config.toml
positions = "learned"
beta1 = 0.93
max_grad_norm = 0.5
dataset = "wikipedia_en"
Each number is 128 + 24 x the weight over its row's rms, rounded and kept within 0 to 255. Layers, rows and columns count from 0. Numbers have three digits each. The size before them is the row's rms in percent of the matrix's.

# layer 5 MLP up, 256x96, rms 0.226, rows 0-255, columns 0-31
083:108161149072116147132162113143139095152146112084149101117104164170133097091080145138118163119170
092:126155106084142129114151101144153113088155174086119152116090107154154144171101139113114100138167
090:117145146144101115132080136106100129110149162083141087125120088142096138138075156143109125122138
092:123136092144134135125141134134121101115102118117135156133124130158115124092114156127133107119119
090:140120134129111158129139120174136186178146059132112118148152136121093136153125099114152164121131
108:134141123148144129115131130100087107149099120166137138163148121094171130146115137137124122134155
102:130107156109089133125139148186156148114131171158149113115163142110145140119125154090099152120143
116:135132155118110140135130145129139138124150097105154172099137105097102112131122102163097141119130
099:151122136112071135071163124169125130153118126119100126142106080084122145120139104106153153128106
099:123119136164134143141130125127110111112110109178146124137129137111142152162104121181097157110075
090:140171157132133128130111101110123125122137128158086123097150133120131137166111107133146122113138
097:141158140118127142109179166172096108077089147110139112173083116097126117087126125140125143159140
097:117087151098130134139158127107117116110125129129117154139137114129166125124104110109044132101093
111:118132125116069151124137122104153158121095154129130131102168147095136121127144173113130099156080
094:130094138144108124110129156123119088126091122119161100127135146145105184078122118148145136129176
117:135137132121128101132101138068141143115122179106111174160123119154107105172127164107113136124104
097:128118106150146161160145109115119124140119143126127080136113110123133121126153112138135092124134
104:113117157110087145109116097118120109094121150155139130111152172092152094161151153115101087104114
105:159119104119081116109169135118152122141139100140113155108146116130102135130149147130131130133149
092:117128154100090166124121115162144128152116105164115054143113075109126134137147114136124128185112
098:076148141088149147117116099128127146085125146110124123109105153147151088064092105136165120126156
106:169127097088135151075097156151122134119123094157191126160133133116088110138099125123105129177108
103:154136171163117093131081124121093149147146135167147129111144082124147114132167161131094149159136
102:130098109132157109103097114121133129124128120173127156107108152139088147123123146156135092132147
093:180137105109103125119122105136116130171127100079117110156149096135132183122128171136135165132097
101:117135141135112103183122125093112125079108129130140097152122137122120118110120144136126162135125
107:124125174115140079140120108138153125129151109126104156168139166118053137192132148099104137129127
113:112158106127166097173128138101137145125116123153176139093127126126142066120178144186158108111119
089:142149112130116133142100133125134111122096137151111083087152079093089157147133111130134053137085
105:096148119127136095148170152141136129151086110093107085166132134113144092126123111143149147145083
116:140143121081143131128137136132151160115091173097125130140114091148159150163092131136127134092144
101:118119133102078142102150123099125119108106095082095119167126122079145136160095120133168163107140
099:121099080086116159163126098122111169141112129102100162119146120149163142139125109137147149133132
101:088154115123125135121111077102110127121136172137123105127168135119141110141159144118129124130142
103:137162164145097135109167091150121136141123089103100148107129088131100144087134121100126146151097
103:153129118168141118121093088127122159137159174092123128132100159178150143155101177084151126093160
095:133149143125148142175133127136120157153109114096139106130090126096176120149102086168089163135131
096:121102120136126104160114096142127119103131122107112139102130132152128117117125089115138134102134
089:079108109087095140091156139124167170150128123114138098098142111103103123114106171107140118164144
103:175101125102121147103160114127134148147136139129120131109115088116118125133140143093103130192149
093:149103130135134153100108120159087143140113094136133140108110136144156125164167147151135116149129
095:111133137144152106184132157141148119091156157115094153107092143149125126116123112119129131148185
095:087137143151139165157087174125126117120154123141151157124148144084127128122098094112083095090150
105:100110164147145135120118159096121090143125132114119101144093135188149098110164108137129163127132
103:120128118106093176125147142149093122118142116118175131120173120066118134125130104107163125126107
103:135143150140101161159123134104159146137122169135092079151126123098148138058131126119164112125121
101:172114094112126143120193129155108141147123105120126135159101143107101182123085114121122165145116
112:128119126125103086140128137109107131115130111121116111100156093103118130140107142158119097171108
101:091108157102159163131114153116109136056139144159137061107080165122111142144105155120100136113164
105:107095082147171128151136131129153097145147152128143087125090160175164151127127098143058100128132
107:127114106118160147114141158155153155125126109136152136124131166123119121129131135176135125113138
103:120152151139151106148123134123089144122099092155121148140152144105190132147156124161117112149099
101:131083180118176124116126097154146122128143152132154104142144131101149136129124088131103138157134
085:139125109101172152101114101126115128139128139124107163151112139115139125167142128136085112102160
105:111124094154096129128151123112118144120135130158096117123158130098134099109180101108166112102124
109:108084127141132092106110158096101130118144093103121089140188096179117113094147138096121112153154
087:139145154107177142116127129116129142102109099130136175117142116147174098165148147137152114128132
099:123170085140124177130108099149172152121145133098104163114165117170174116158153099107111088120134
098:137127138089122090131095156127079134102133079155102120094159152140140131189124062112125165162111
106:124165113163108143080131151116146142126157123167110172127118118164119102128150188107129140127139
094:159077138140153134066101137114121142113107124132136087130141120119117143118186105103133154093090
099:133139153123092065147110122116148137087154121137114091103109133154119123154172111162133090146125
094:129078166128134151122126159152176114152116115150165096156109129164086143145098153124059152146145
096:159119113137111118112114117193095156168125086084107129134153147144162104068123176115146132142163
101:081144130091201154130085124146171138124125152130103154119133146106130115143137127086091117142122
087:075081122113117153176140158104136114129121134092106119138128145132132137103161076121132175091161
091:133114144093131144143102106169107112132122153112121095089102115115123120143132087124086089143136
104:132174126147091083138119164155088128150111159117137113149155123137104131147122148113151110202123
094:146151127114124117084140157115122104172105169163176126140134125112102134096155165119129115146106
115:140146138107185148101089113138184129137108133165183129109128143166152107124134094108087128106148
100:109132122159116108133109129128163131118120172119141132136134089132095157152116147127108135072124
109:156098143112141082132094147135116144160118103088108127125127120099117153128104126129156141171100
098:088150100163117119132103127143181130098113116107150114139141103138153137163110111131146101083115
098:153136095143149160110156121081132107102135150176096140110131104083119141136112136113150121121160
104:100114116122140137156119115132139123124112132152109153120094178108122118111141113158144108147154
109:129147142133127134113139140145151125122134131161151183152150104135146124138089108168118152086129
104:134139121166138147143126133128116106121107119112083126081144124171085153123118130145118167114156
103:126149104168111163129099155139072141103137166136134151067098104142135120114135141177124130109101
096:076155133099132118139130155104147110123064103135164114108118107095156123065116082135085125124171
090:138118145122129123118142088135119140165115095168112144120115127145106096116185134177101155155151
100:134140090110159146100127112140149126132119142161173089116135119122073136083107153131132142154089
084:150153116113177130124146136140147124102179145100102130167128145114144084094132126165166125117150
113:160117142148136131113100090165124110167118124118133099125128101116104152097110083108192120133093
116:165143144114124141131165137140097134192130105104113111113108163129112126123142111143070163122140
100:114097148133101082169130134111111153094108173130103105119137102124125159146097138114132162133166
105:135112154079123114133076130107136159105104174140112138101100079146110141121124121141108142180136
096:124124166149143138092123137121089092111151127140196116103142178126085094131122151130137146160123
105:180147099134123090099129117139112168104104145124174096112127100093088096112119140105160141117131
107:129154117105084133113121147103140143143100133161114125106129099122117109154097159160154122108133
103:126144140132140152091106100098115167115090134176140144148134132108152141173162133122130167097109
099:146143136107143064128103123123110115101115092118131124173148128100129137149129092108142114142152
100:084164128079099121143130128136160133113125163120102068088125090113166125169136125118108149165141
103:140184130148109104137148136123110103155098118135123123155095115174169139120153086143124093110110
088:131130142157105152149174145130131118096103156153149146117106133177151120148106123129128160094148
105:135133072128183172118127109125113185150152117155115185109131174139140142147132123115140172105110
103:134140146119104088115133128124089146124122137115125091144134079113136136142111132110144120154097
087:161173125109185145167140118162137111124149166101126121154123108076162124175137096137113125131148
091:078131115123109172129154126066147103146135120127198142143132106147147131140127158136121109142126
092:134127105142127120087079149138117154131144083141141149104125113142088144097158162127116122134129
095:136132110098086159112141124122107084075121135117112183138167127145099137142122134146165136123110
102:102135151157126132167097166123118102086119123146167141094120153157124168148133136152182131125116
105:145111129136129117134125151130122147133111106131133121144117112100113142124137147112141150146090
088:050154139145153135152107156118119107163107097142160152145128148131130146133119118140108117116098
109:127167134112134139134071127202112123100136132104152106114116146136093119117113154126111196100142
096:135121108132158112145077109108136131130105120146140118093089112092100140112145116135169157114146
097:099172108168151158149103120126127112141117186154099108142108142159178132150153131113092114149097
083:149123123144123162133119080146138132162141176121136060095141130099093189125130131111089154119115
088:159136099108095087131143081135145144149168076075116146108102110109084111122110123114140144146123
099:162086128111125142162123114081143154137147084129102146116129173138082099091109079105104137165102
103:132101093110178124115115113104161128100107100151157139119120138172128117184114140120156102075085
088:109091141152124123143151147119110146174089098119143117142149150142114141098108102147103155115135
085:124108136149154129138111137129127124090112159114116159162134104188187154095149162080141116151141
094:131118139135133143142122112162162069159122156133171077167129117147142192099161121159136162114106
095:134123138155129129126088101110140192091149140157094152130112115110166156158128097144128117141141
083:101122129147127128117133122111152102167138108160124101125117124080137125113132108103094175122157
097:153143130133103108139143151147135119144128108129080132105137118118139128175149114149169099186195
089:127118107131134116089098132149105114108084147075111119104150150130085177152139129136154141126063
087:136111143107106105158137142157189087142104138132133118153104135123156116136154087127123130157164
084:133113133137091144112114108134108185143141115091142143118082107148139124174137119182142144115129
105:139072139138108113108073131120095089122148141110162126128142107143162113162108111099152114151108
118:112130180154164103099072148125142151112112130116141118108158127166082117131154153150110131086096
117:127105188095147130124145141114119110145105109135086090136118120144099085145137167145106095178105
095:082134115132161128108114130169142187101147138091130127168146119115132112146083180126097114099124
101:136129131171142140184127151115152092137114150135158143119124182094118165139119076138154170120163
116:107132135127180186072135135130111160135128107140149188131125117125153124125159115122068160101141
092:074150145121115132129112114137120122128146142105152143069108097119103108128132149160133152114135
096:148118131164163163101121129116144128141152116147135131116117127177162156142118082132150153119127
113:100160105128144134129175134163170104103111169108148128121102130100113155098132106108101083094134
096:132179127129129077123078103114113155107117156122127117155130087126122103131173120156157126132085
094:100124123154128149120099117078140124152130153142133151119113100121102116118118153146145129104101
106:123164110117137104131147113119162064126088092127113161119141100125127113136142085084153137122122
078:150107168115132148137127117178128100154160124121103104155145126166144160185097090089184152131094
105:140129165110099161133151102123104121152164146116100152124110160124148140129085113097186081178112
086:113137121111163111128177140112157180102124110177123098086095121137146154167119126168101071107077
096:149133163143154111134143128116149161136132096148157108174139059126147120144107109102141126108130
089:125132113147114102171126115124120123149113126148119096111072120113158100104120152146178127138122
106:136153144128111129134171129142156144137139131124114129109149096153136128160104115065128131128193
092:162122093141145144154126150106131122135104119117108147114081109138105123102119127122128108104119
100:161137059102144141080149110127139151102133094152130114128115153144112119140122140182117099139175
109:142150126122148086134126124174138104122112093126148089116128102166087113122112082146108132155109
098:125138149131190143115129127113103107137132157141156128160138116150163154125169129144080176123114
097:143083107110139171139122121158135091129148114138175153108171127121111145108126129138120167142087
084:111114126150123124148136164168129080147130157134128099103141173130101160093111113122145201136138
085:128106094089132144124141056157143166135142115168144099150129139098127076123149093115128123123123
102:135109155121172123131180099171164125153158139138130129151121136153094140103156081121097124118173
083:145153165138158091169086139094151104106110130206128162128109120114173088174191163105135138128135
095:136103140121134110143135120106169121122122150143171107110101114122128106129128121116105113061150
107:128152164135147097140163133103099134130151116137156137170108127111153160074137140118127124169111
105:114101164089131170104093118143169135140138122155155110138153142126109155095138109126103165068160
103:144100159137167124130084135132124150128124144142135103080146127149105165133152113109129124132151
085:125131136148146118100150143139142102146087102150141084189090104166143127115114115141105130088129
109:150106113120147161154125077148137142168120174143104089127168108143136139165118142080135116128132
107:144185141104110096149101143090112096118108123079150151173105111125132123143119125149173105139120
095:145100139148180151123177103145125128164151111118091140144090155133105130133153107107075148121117
108:179152088171087114148107134156145145101105119101149076095127127152098132164117133168158160117141
102:149179124140146105124109130130145118124119107167121144137115149139135136097129117178136090161137
102:121137168132093113145142111125164127110108155100110146151158081105114126150139098128179101083177
092:139072145152146117151108127116100121112121173171130126117142141126112149100168131082113138075143
098:132153117135101085125159147144134133131135117097119161178128062170128131108145156122114190110136
089:115114140104121087068136134147125127103090118104120148170122100118141059128148103155141141142152
088:137163087084133154136136152106144176131131116106143094119145110122141165155150138085081161168166
101:097145143136156105128117126106149125101153090133139150110113131116189106092165133120126129107131
108:143148176127138128105119099154117134062139097112088106125132140164116118151150146089114144101130
105:114165088116119163145148157127119125097138110122129208144120142104137119115128153135166123147107
103:154128114154089121129154156102155134128111126144152142133143086134125145132134128121128123135134
097:109092106129122133092157120127132111104131117101089110143130143192111140143095124133089110096109
097:116165137103123110113093163132140111147120124144101151085119135116107071150095131118174142135103
094:137155104119153170139143109144158161126109141094105134131122152137118123083126093094090166131172
111:126130103099149112166147132123137151100137109132086214138134121106149111169116110131134150112114
088:101136154158138103136090108115113161115133162139133129128122143158139115127175151149120100093149
113:077118111123130127090114150106165099141101123120130169168155123157123129123099109141140155118117
105:137147166149146157125125137090112118151128167144140121129064124132131085121136125176107143162115
122:145125122109112146125159121129130126127164086129118112086131113099139104105111138112090160163157
113:140136141091122150119152115130115118107130137059132117125128099135162114133058125103124098128140
097:117106121133157122162144109143129123092136134116148094133124123096157174130168144115085102076129
096:159108141171132160114125135130108157141153120129159074121117141142105156171138112178128119154120
109:143135118140089078138086067103125128144117122151141177112098127158150126137096125133145130134131
097:051167151154143096153134113125129130144161097122111141090100106114180110102140125092127130123135
093:127138137136160118105123107051138148104130088100105103133118129118144113117123105140120081149179
104:102154109132096084150139126141100120135089115111142108124122102119161103121112163156140117122105
098:107137167131150087135160153131103087120113181123123168143125131146111124168093148127144132121145
103:118091105131085121119154102137105131169141156125121119150127147138120129091139160118135158164134
112:117174110146140184167137154122141139135098112159151170092143148144091146125118152121131136107140
101:094153133182127079107125128149162163093167122089167095152138134126176145057139137157128105143130
107:133130155177170144109101146111092133118142109126173152119111118156144123141138116127090117096092
096:095137127146117098123139150140101173123120071117120128118116099099131090145125162153151110121083
096:155109150155131113153154084115104123143131126166146117128113157149141151157132146084155085148123
095:096137119130120101151143159099140099104109129131138151115090163146137098133198102149121125112150
093:149131134125143155084125104114150087160138119138144135158148133119190159103155125131125096114113
103:211119122133164101146146108136118151113153142134144148132053121154146100121120103125116147134103
108:105085135129102127107098156121150102149128131159159115119129119093106197125103136134155086134108
104:144158124149123143138144144139139144101151150165106171148121096142138130129109123123126109158098
106:105112152138129101125113135081117131096150134162124139122163157133161089149186137145149093115153
100:088143196106127134136101141134163120133125174121153178146117112181123115145136195149099121139146
099:126129147092128162118102134162157143139095164105143091153166157111130146146128083149090145091109
090:155117099143123100163115142114119159094129128095175179139177147126151124091112157118173090126140
082:143137138118120088134155169131102099112095148129132110107128112108101151109119146117134112132125
103:146145117188118112146122120133121098134142154139127126141120108153159089117129127132152103135167
103:153115181094108114111109117116106116136131118131127076109135183122126134170094119161113141132126
083:103114108111197131159152123147162118106162089089118123142166143135126120164069093143118176110132
096:123101139163148144155117080154146109124090133198124104133118152112113166119138126131146110141106
098:144116114151122091126106137095163136105093132143126179139137122118126106111146125118162080134123
109:155115131126118148102103113154103125124114105133144172147150139154137148142134122143154136094132
094:140086117113137133123132098123138132151142119115122141119130126091090128120114102115123134161163
102:088140120091118180097144120139102148116092131112149120093140061131134135095136167197107115130121
099:126134057131107145141146105137096107134139117100153086125107133152155123127128108114138161123150
104:093086149151166104133163162122139102130119131128138147156135153123086152129155133129106115106116
110:147097173139121126088147120152143123133111145156112115120143098123140128131121092096103135133151
111:092114128116098087106130102134160119121103153117122106145111129125155104131123119085156124092155
100:123147083120136111131114123108158105132094139094164141115090120150174124106124120141122154134096
099:129130129085179115155115124153139080151122127115106157160112132109122146144141096122098142071126
092:111129098113129112113135154088136125128151157104103107137172106133165145154116143081116096166135
114:108115131120121135109152127132126172119130127103106146121137119144181103155143126131133123154116
103:133128126092097127129105124098121117088103097203133118152138107139108138133116115129123110154094
100:156118137115134136134120121173152138154106122108116093121103142110131156086140115081093185157119
099:117133142136166096106131111086106162135134112123144128123115114153170081143177166129104156148135
109:132135157137174134113144165143078109193102157103130101142188112137147133087184115118122126116100
110:138101125112143114101093134146153154148093149179126106138094140155097116080101131128145140149126
095:118110107120160131184147096149135111135119165097101057135141143123148119126149131136086120136117
104:152117153128104104098112105170125127133137127061082107144156127137137145119114099118130137127142
095:128148107069124136130107093128154146112105161121075112112091122140142128158119180153090106154130
104:128118146154109156135144111175117118191119148099118105169117140132156141089154104122112160123119
106:175106138153122122140145145149128089147131153113144126137122135150108213139140134109156149152122
114:155102074106175137164140119120145110121120096149080166147118129131106150133141095118134100106111
102:124123139137133153136162134156124088141097150144129144160124153146139136084112120115122143128151
116:102145135105120105149161154132101122154136109136118131107181129103150094127142146143116116151123
104:098125114156093129168111151089116101113116113100110112121141154093136173115129119103122150100113
090:161162178118114133143091107181117128147103132077118120153095104159112094161153155143146100140134
097:156093121151149127140155132088126088114140125124141203167073162167145131119133139139117129101117
113:171080124149152133142151153113130108199115139134177114173117109135149138102139132160137156163132
095:102114130114131132108147160116148107130088161166138157162116132146106154167107165170109141090117
097:135111114103118146149088109169111133150131139120119122083137096142141116161095118134137134113151
089:094099129087103125148141127139145114136119154133136102118129102141199101111125072117099156122144
111:101124135125145100109080110159124106112141095149158170107077136137129087108114145098107123112120
111:114114123151110145128115144152116122198102131140148091114171137119159151123118164188178130139126
099:112089127151114128127108157103131104141140104109169149117151096155113139111132135127081098159071
093:148111107088114158116099138118143153114119141106166135141146083120092158128112110145140111137145
115:101135138116130181122126144136163118138139125139128118122114155115160150140146133127113107152144
084:129130134120159136121129125154136119097089086139182133145134152148143134114129079163158113141170
106:122095090141176143137137148136101117112125131124122146144151147143126170146141139133086152064118
095:130127123119088104138159110128075157134148130133100100126112097077145121111131171111166111151120
111:142110108132135104144114133098163117115131087122120084164127155140122163128136161130169089118115
088:109112110135135146133090146171164150160147102151139153089145078143160154144147096092134177137130
093:147155128156143135137093139098082131127128140096140153097141124118122114142140154086112091115120
092:138118130073151165176132136127148144114100134153148082108105102112144139128142091117097146141148
091:105089114156159179122136152141139120143141126114144162112139174149152179145101111159143178127119
096:108120130124124140140186123151137131120173155145111147121109163100120107081098145121112141117163
105:143109146135145132125145106134144089167129127098134113161098173129129090092154101126128167147106
103:118157168153112121135131093183150104140108107086130097077127108097057157109130096095134151105130
100:134186154156146104134113134132131176109138071116123091121097112109140116134094107170120119141135
101:114135138118136129138131105144104137152102146133142114161090135126119112109149137165145102141077
095:151127157128138136088109093120185116135159145115144161071125111117101147135102114158090143098159
098:108123108130116161137108161134128127120135126164119146165120169097117137143192125101107136124149
094:152136129098102054138167103119128094171086141140120082163116135102108152112145142110134128107150
104:113135171148114109149109110158112111108122163127167134113159131135139139132187114107118145076137
115:096128173105100157134120127158132135124123144125158103096132081105143105186152149097116176128155